config.toml
n_layer = 8
d_model = 224
n_head = 10
n_kv_head = 1
head_dim = 32
d_mlp = 576
vocab_size = 4096
activation = "swiglu"
norm = "rmsnorm"
norm_place = "pre"
norm_eps = 1e-06
positions = "rope"
rope_base = 82300.0
rope_fraction = 1.0
qk_norm = true
attn_scale = 0.177
bias = "none"
tie_embeddings = false
parallel_block = false
init = "normal"
init_std_qkv = 0.0334
init_std_o = 0.00839
init_std_up = 0.0334
init_std_down = 0.00839
optimizer = "muon_variant"
lr = 0.00903
lr_mult_o = 1.5
lr_mult_down = 1.5
beta1 = 0.93
lr_head = 0.00494
warmup_steps = 140
schedule = "wsd"
decay_fraction = 0.922
decay_shape = "sqrt"
final_lr_fraction = 0.1
batch_tokens = [8192, 16384, 32768]
seq_len = 1024
doc_mask = true
train_tokens = 178700000
steps = 10133
dataset = "wikipedia_en"
Each number is 128 + 24 x the weight over its row's rms, rounded and kept within 0 to 255. Layers, rows and columns count from 0. Numbers have three digits each. The size before them is the row's rms in percent of the matrix's.

# layer 3 attention value, 32x224, rms 0.0673, rows 30-31, columns 112-223
098:133123143086161192168081114152125130138151101131079109093097155136149117137108163149122124131097137091096136125139096155164117105190130094137110131105144166131150119166114096128139118140160122123130127122128121127134072091112113139138109089120115160112106143145121158125118135086088165111128153140130120083140156121142119134139150122107
101:152142123145123126135149173122127114122123077137125110099138089132121103138124131147122110131143124133160114132132105102122124115139098134111129124140108090139110170190088143124134134128159169115091126106121155147104134123164163091121087106124123127137137073115155112105181163134125107128146108170124154177092136107129086165142107084124
# layer 3 attention output (transposed), 320x224, rms 0.163, rows 30-31,62-63,94-95,126-127,158-159,190-191,222-223,254-255,286-287,318-319, columns 112-223
106:131136148118110146105086102114164128093108134097133095166113157169147110134121144090104125131128162129110153125129127104166123145096094150127131123130110127163131144092094106107172121176131131147174108129102127116162117133136126162138131162077142122132144119134153150123122128117126165113135120152140117129148150116133095163129082114121
101:084200102138138136177152131109115138132100087109081115141129125118101112157136127177064107150131099104162130164152157128148145151174178157150142127108128131170181165161106103158141120115130130134118169166160131147158142096105159117153156156142116158141124142124123100129126155131135146133150116116104150153143159152140097177147090132167
105:112091099121114118114095145140130116112079120090189144082182103103137145161133154119165140121141148155141133098123134099139132181103124168136160147136101117101146188108148132128136143119143143145117083167161112123154150163170157149159114108118146160144122118164119149114184090126173069150148133122171118147147127106155146131141133134131
098:138104093101114108115086120127121088106097152154131143163143105157158141143117135126126081088112131153131124104137140121106137146126169095141126109105141123140162142103167148135123136154128163153130126181118092139139121099187121155086136113094130139137086111105116123121119139101115107168147158107115128145141112158115134143166093158150
105:131104130161137141119136085163128112127125144131120132109145114147111133161066112117133108118147158145138144085080092148143095167123118127099176106133200158142134103114112110142111129133096134129124099145127092099157119081153141151101125119111158123146148112126140093144117139170132104153146137073095137130121121141128121161147160140065
103:108109086118126149118127109098122134159131101104109147095116151112091131122113126171063131102122157113169146191121166144110123128145117128104116148140167121167136147125117149173121169137144157082106174120127120175184114150125163153117163148148138140164141170093162132154092138167168110083116126115131128146124108123112105106114129140107
114:125143099126075099126158099143109118082098116104144139142104121112142122152110098130132143151117127112177157145142096157154132158111111125146132087127181137145135100119107091130159129113163158150104164156129107130137137117133147148135186115126104153178179110140157152151140104127148182095127099131120107090133170120124152112153102138100
108:130154117093096091141110120142107133130110091142139132128102117141088072112117074143086117090113118130150111170116160106101098122144146172163136117117089096149159131138109115134095123117102157167119136121118122114183136133116128168116136092075139155129136140111148142134120137137115133124166103156135153150139137132150148144153123094084
103:095110143122130126101138140117119115144083122128126137116103133162138128140113123139183147133145137125098147091167140150155164094130134106144153107147176151096082146115129151095120128113171109136079116142071148088112164139167103138122167142094112143130143152143126108135146134117154108130098168142090165082121156130103126105114152121161
101:153134140151102071088079152133110196192099090152117147116132101121101112112177146085124138071157133141120114103134171110128084141079142089123104139094113121099124146104105121101087117117122118108110140127157154115150100116091139135139101124126203127133120184141147182134149153139153117133194179152154115161149145118131114140128153126092
086:098194123143109122136158166163098130142099096151147157147124123136121120130125131149147089125160131111091127105134135113102155147158121132095138127148154163158125098126157134119114169104125123088116147132161138146123104114093111107119134115113137184151113158108159136164153132113131153152143096151120099119154161147171086084144118111144
088:147138145129112137126088108136092126126132143124111105119140113146111128172086157105133101131133117147131096179136145128175161134086111135134116197141149137123132088132122131128157139131141060195136127111108148079075120123129131149162112084114168114128152142133110137102108103117097094095139145111119160142111108155130135139128149143135
095:138141121126092092108133125156152141137164115128128156143144147147186110115138101100078132173163104106109108166088138121144122103140135125117150157092143075103103112131093182117151100134146104149142103173149110085089062091147095155115153140135093108125144156107140139101136161074096100109127162126098134114156134148134162145112128106175
087:092178120120108088117200139098134165125125127118159111086101131112136110128106134098107107124137151126131153109127174127110109142121129124145161118092104082153128071134093122107129154129164115168161147122108150090112144150131098135128120154118139150108118127140112147104125130114142132116124141166100150096109119155118124108137154130163
086:119146162170130167128168169130094147131073129104141136158084160114138120113135120111141078150110150121125115103136153124094091114146090153158135089095105107155140116145125147114101130147101118118138112096133108140154154108143138143075153116089124104121128128143143102129136130157168152147104109118107109180105146131147121121106124120118
082:175138105115108113098085104113133084136138158111125195159106138101120162147129139138091101105123160163136132141137096138148119140151133137116120120158124155114126138130136139155157121106125133097127108185111107135106119159135157163091111165128107109122112081124147121126104143148130145136122137149142160116140184113122163137083150132087
092:137138126132128108118129147133122096100133107172098165078109090154137120138151141118099167113106099125176101116166120145133123108133128092143115142142153123134117093129135132094149173127120163123111193156106155159085100115132104115163113092155122124133147162111091102151137127152152112076120128133153114093123117181084138101105143139076
091:191115113142085102079113192159142165129138162135132152097131140125108085110078112111162086108129142142070135163103128121137102105106089128156104122125102086136091113125131076108116102140153103165122100112135093090128097117135095103111138101121139150092178168146134133111137131129136102170137145159117106147120130096139116132122129141143
107:134115136126137097120133123132145144095153131143103132158151151093088109117091126145144132066140105131127109144116142097103135121131168096110093107125111143147154110127137134148144136097106111086093132082144143158103138162124148101133073142173115117104132117127108127102119114118093151120144073163128175135137106104159142091134152156179
101:106072151104172148113142133151151120117112107136118120154159111124141197090153128112143153173130090125107137132108082129075149158103109129114119136148141165095104080142140135116107158135107140114151105146112134125127140131111130120131133144125080074096145120131126113157129063113113162119114122143113102090143151151112166101139135134115
# layer 3 MLP gate, 576x224, rms 0.158, rows 0-11, columns 112-223
097:113123119127112114172118121101151111125132104138146159137157117188104114098130131100143067095172145154118138082115075149142151169112096114158141127126112071165146147121135145126122112107077126131135121117131112138121124179111140115134105127174140166115145191127110151099167118140104107171156148131116134144070109124136156122137124151147
105:124142122136124094119114129169124116171091111136113133115116111094114124185129154153122119114102181116140135151089151122093040139142127092182138173104131127125142181118163133101126067158145114151118124127109143117142150094140144115095103128129143141145167126100130107114119092118134135150142138133114121139125122160132126129112130107126
104:135122104096108112135148104153097165137108104120150130135134107112121120124127152137085110107172113134107119151141154110131148112094150096146103130158124133116152094111123097130135159151152132128152106109169151138120093148127164164121174143150178176123079086126134127100093168142091117168126086070168173149162123136140165084133134121117
096:091109139134123123144125140090151126167140142131117110116111128128145139102131117119151121143156104115174133134080111082115079109132134140168137129093115097106168148125124175134124108144117104149119127138095148134163127132101178142127152134129140111092110149122176112153131111148101085173120146148100114100134090158134146159180067117133
090:095146107119149159102087119156144146163100121133111094156156149122108137110116131106111139181159160114122141130152128132148119095129131119096136103122140158139122118086132124102087126146106133129122102121137156054111162144108147113155159158115133093128147122100152103106131118096118111107115132095080148116136178113110079135155166118116
107:112120143106105152098119121168132137105133140119119123128081147114089096128114125108122121119152161102114108119146153139161130122087145142127156166111108130087139145105107143151143167126154083145133169110122138123117139126060138119114148123161133166072087133129167072150088136126129090121119125177159147128123171141122106149156120163112
090:066102129166120143133120113127165103158172142139114127129138139144168137142099119121177121129170145117122141096090132161143179105116072116162119116085149092161145168116136144142110112147115147129125127149094135108110114157153152126130138134127147134095162142104108138131143114119088121110171103189127148120114118125116146073150136139135
098:124128101115118120137101147111128182113140113138107124096140175075101104117145114124140108109146164097091114141116139129134091092150123102123107135167141118153110110162094125128074155141146168152064098147114143085146149086102120097155113136168138135094146162108126124149123161185108126111106108094127170138132119134102167110104120143151
094:124129159145135154153147127108138141105133128086147140137169108135119095149114148127085111121112153087124109113139110141121093149150147123123136129117194124159098123111140109125102140102161126144114144146137137158111167124133145114163090116136110132113101156114118167129143165166108092141127135122128115116103150100077098122131129132095
099:135117150128135108125095194142092099095098151106131114141139129106106126102103137091168164111131169111100131111138108142136154129113120112107149164122121111129140134106150100159118105117084124131120098100110130152121133083125128138130147128133108146138139183098108124126112152164138092170135116119121107125114110102144126090177191159124
106:156096139108154160113119145090154126129137091156150105154146157107156160141153136141105123151132167108190173110127097170141105135123129121077123100120106108138133119155146140167119135145113123113151152130133144145099126137092108152178109153162138171122091168149166135102062148108158138140140140105118166129138101129113133121146174128081
098:091110126135147079144159105125166126135148126107100129117104104089098134142097152138089138117154118105116156102095123102181129117119144123096127127133156119117114131165100156168132099117143100142103095167116120141123128126124125148184107101124128176177104143125083144109105079123176111106121130149142107097160089161112121126117164172088
# layer 3 MLP up, 576x224, rms 0.164, rows 0-11, columns 112-223
099:101106110157123127125159139147135134116140157151053169106138134159119126121131122106101121161134163128125125111163133100155121116106198091089114140091088154123143138134136147124118158145153103126142141160140158089151091154127138137142108136092134138129075115134139139139109120123118129113140155094103135152159082109162124139160086094128
101:119127105094180136140141135109086131117104132125144146160135129156091151135171115154124100118138125164129154128169146098129085093166141158102103111166106144043120104151158102093154125114105116129146152110142153138115092113144079116158122123151135130113155117125105103128151112146168138161121158101170122150142137156160143118133161121116
104:189146111153128094127116111087119113126149149177103155127106141156146113140142113131153097123098147155097133119110110127138118144172090141140102106110142124137141055130095134091131129148083136153111115140160128161074151112161144165134107147116132113104099167167118155144101128117149090117156184132111105096134131141105119132118112130148
094:097131129134154139145126148132084124152118120097143109158177093151124101115095131163082146156095113115066132157157122086148106093135098129114096110111090140123143162110114087151127128118126142129124126180153116151138094089166111147129128110148145125141104121097144091143126152114140104101116109128145147167125143128084129139124120178153
089:092136146135136148155154138137118149094126156135137124157150077114108124135122114115138123154116097094132153133137150147073114079122138134088143120144126098151172138078102128148146153077119112115151085096132129108078100118121144134090051130163134126126101176126120135101126128125133147165122140113141136139123128121127116089141135120114
104:105150135135183103167114132119157134121092123113108123088105091146106173166125122145104105145137111140115094112135143156154143143139090128146157093171146129142062131123189114111077113150115146197125134131148111136119173120092142095112134103118100136146142167134089186130119144160132171152177124097116139109120121165134148113118118124154
093:128113114134093111098126163079153126137115080103137146123112126166143140170164179152124104118135151145107095141085111169105106116111137077099132110133140141152097120091136161115143130126114172152162111141095126172168160135124118135123112156136136107101113131111137091080141148124127114149134128131127171097110112140110120128097147158129
098:128134133095110113108106158067089160086126108136118163130105133172125119145119137123148139160145172086124115108155157096136159132165104157134138109172156141094090113113088109133171141152112127145092088103115137120125135129103116126105136144135134142144135156162119124142150147133099147104117137166162146110129122095125142117100117112111
104:132147138134120099088131103158114117101106162081173103124141096131117153149073159186152153084101131149115140076153111148099128129103111104102149137156157114119107126107127097105145142162130133102135136100098092101110131131144135088137109153096105107144079133088092109148155129175165112114155149089147130105127127147146125143153156094120
094:117138161119145172128137131132115167127144125144138160140126148131138113136149134148150136116145147197139146143099100108114142089131143146158137137093132129163110149164177157143177123131138108131109138122111144174160118100161115153110150157115171119139133119088143121142121174117183140111095094185121153160119136142161108083096169155148
104:153127143068142135138095091137148138156105181100110111145140122133148136115124148169148127142142128153107092102134153106124137135130123114103143118142136142142130092157178120145147125115125136153132129155124115125100136151133113132097154087139114118097105089110090136143141094122129117114090122118138156155113143171142128159106110178146
099:100128093116114138099121107141135138115123130160167161127106136168097169142140130106121190196121132158081118099134110120132152134120075146157101145144126151156119153123142101127087097127109164102079110144107188125114140136127143125124143133094135122157138130152100107123102100130102117081110144156112136137159139139098167154154134154164
# layer 3 MLP down (transposed), 576x224, rms 0.0933, rows 0-11, columns 112-223
105:125100085121129131138094120138135077157132122172125126115142111128123111130089152143136173117137123153154134114158158129155131139138138138095137138119154161124120098131123112118134140110161133123110130103133093196146100133152145176112100147143146165159121136142125146162175148112110105167160119106151108132111107166092095143095100134159
101:122131114116142158161140130173151150115105135127091164127098086114126171132129128110059154150126148071122147097095134123121150100155154138098094165071144124102122126191106113159118118147194125161127102128119161151148148155122136109117121152109117116142112118109130127155145115114100103137143153103088161131127143130138107138112148099163
109:109172114200141112118139127126149115119141106110199168131150156122149138122110148136130135156137170150159112131169101135157100120132103125129147106136137139130130139123128185087129121139106140175124144133132099152172135148132143131107085100115133175112154147162166165118104133161118114167124169153129111147136112155123091131125157080115
095:122045106153142145137118132143146146134131082115122092176166135119102094169136171143116103128111129157107142153117144150114091124126118096085129077154121136155130097117123163126101121150151145110109128133132173131089095135141178136108130138149142129124149120103141129114128149103081095120131158114124118152136075154164119158146102133123
095:097093112110120131114143084110139116145133116094132112101129197130120148115127159170121100137131135161126122126120143139146120098107115132147113137113157117102146116101087159112114149142113171071142155155129126101091139147104112127121201141129166099129156102138107125138173141133081115169142134131086154113133144102083117095163173101127
105:137082107104136141132096123143104146128148114109110137130118118101172188112129132121116117169125137162125129118114162130136127152116122182102126171096122137139160116093144145159187105109104139127142138155106116124141108126146130096135167149095104085144165176092107171177132124142141178115127110109102114124090131116095165091132132081132
094:149155137141110137098126101171115177145151122125098152151131136088105123134132146115095162125135130109093150147122095141133092130096131150092094091092131145141096106143117142144108109115125138097105154125129161109127105078123142157153120108101092154133129140128125131125098131102120161151152160153101121132121142111118143123132117102131
092:101185160159171152155128156110145130121123131111099116108106113124134109129193130138077132132163146107134148115147148153120133159092131141130136162145151158134125136121101104128130125132152145178108146151142142099161110130131116145161178097118135114102138145137138127098122102128110139090127114132098102181150131172116114112093155147164
102:153163114132127107157121151095094150094164143181087153116162126108143126158105116120122126136135111166184130139118141126114131138163150079122145167132095161135146147158165109096124115133151167110120118117100132137099111104078143140125099126158090122160161141156099121091131124102104155095161172136144109125143179100111099090119149093154
099:153132122073105131162137131150192133126128150101139134151154142104141137147137175117104111145118118167124069105131126101124116144109150132119111162105122106134136167100114122149150113098161130139104132121091143172104117097172148146086125123150121123173147182133133124128120117133150099139111114160135151133107139121126121116090140125104
106:140180103162111156074159145180150156130127134121144139133110143177147144085143108169166126101118116135101123138114121144085188147131098143169136137114130146123109123146132128116163129140157110138135109145101096108124121086160169150110111143088116100118121124109117131115158145128122098189100117130106092124157162143141101131078123133103
098:091107151106134159141102159094070140081096096147123154118102150157157115129105105101121124126147136097140110117092120110127113099117148132154089116120091119098122100098119138103168169128152125107141152130132101092135119156141108116107113104113134149099127141109117071122142099123130119156105136127156111093159147125155078121093122187150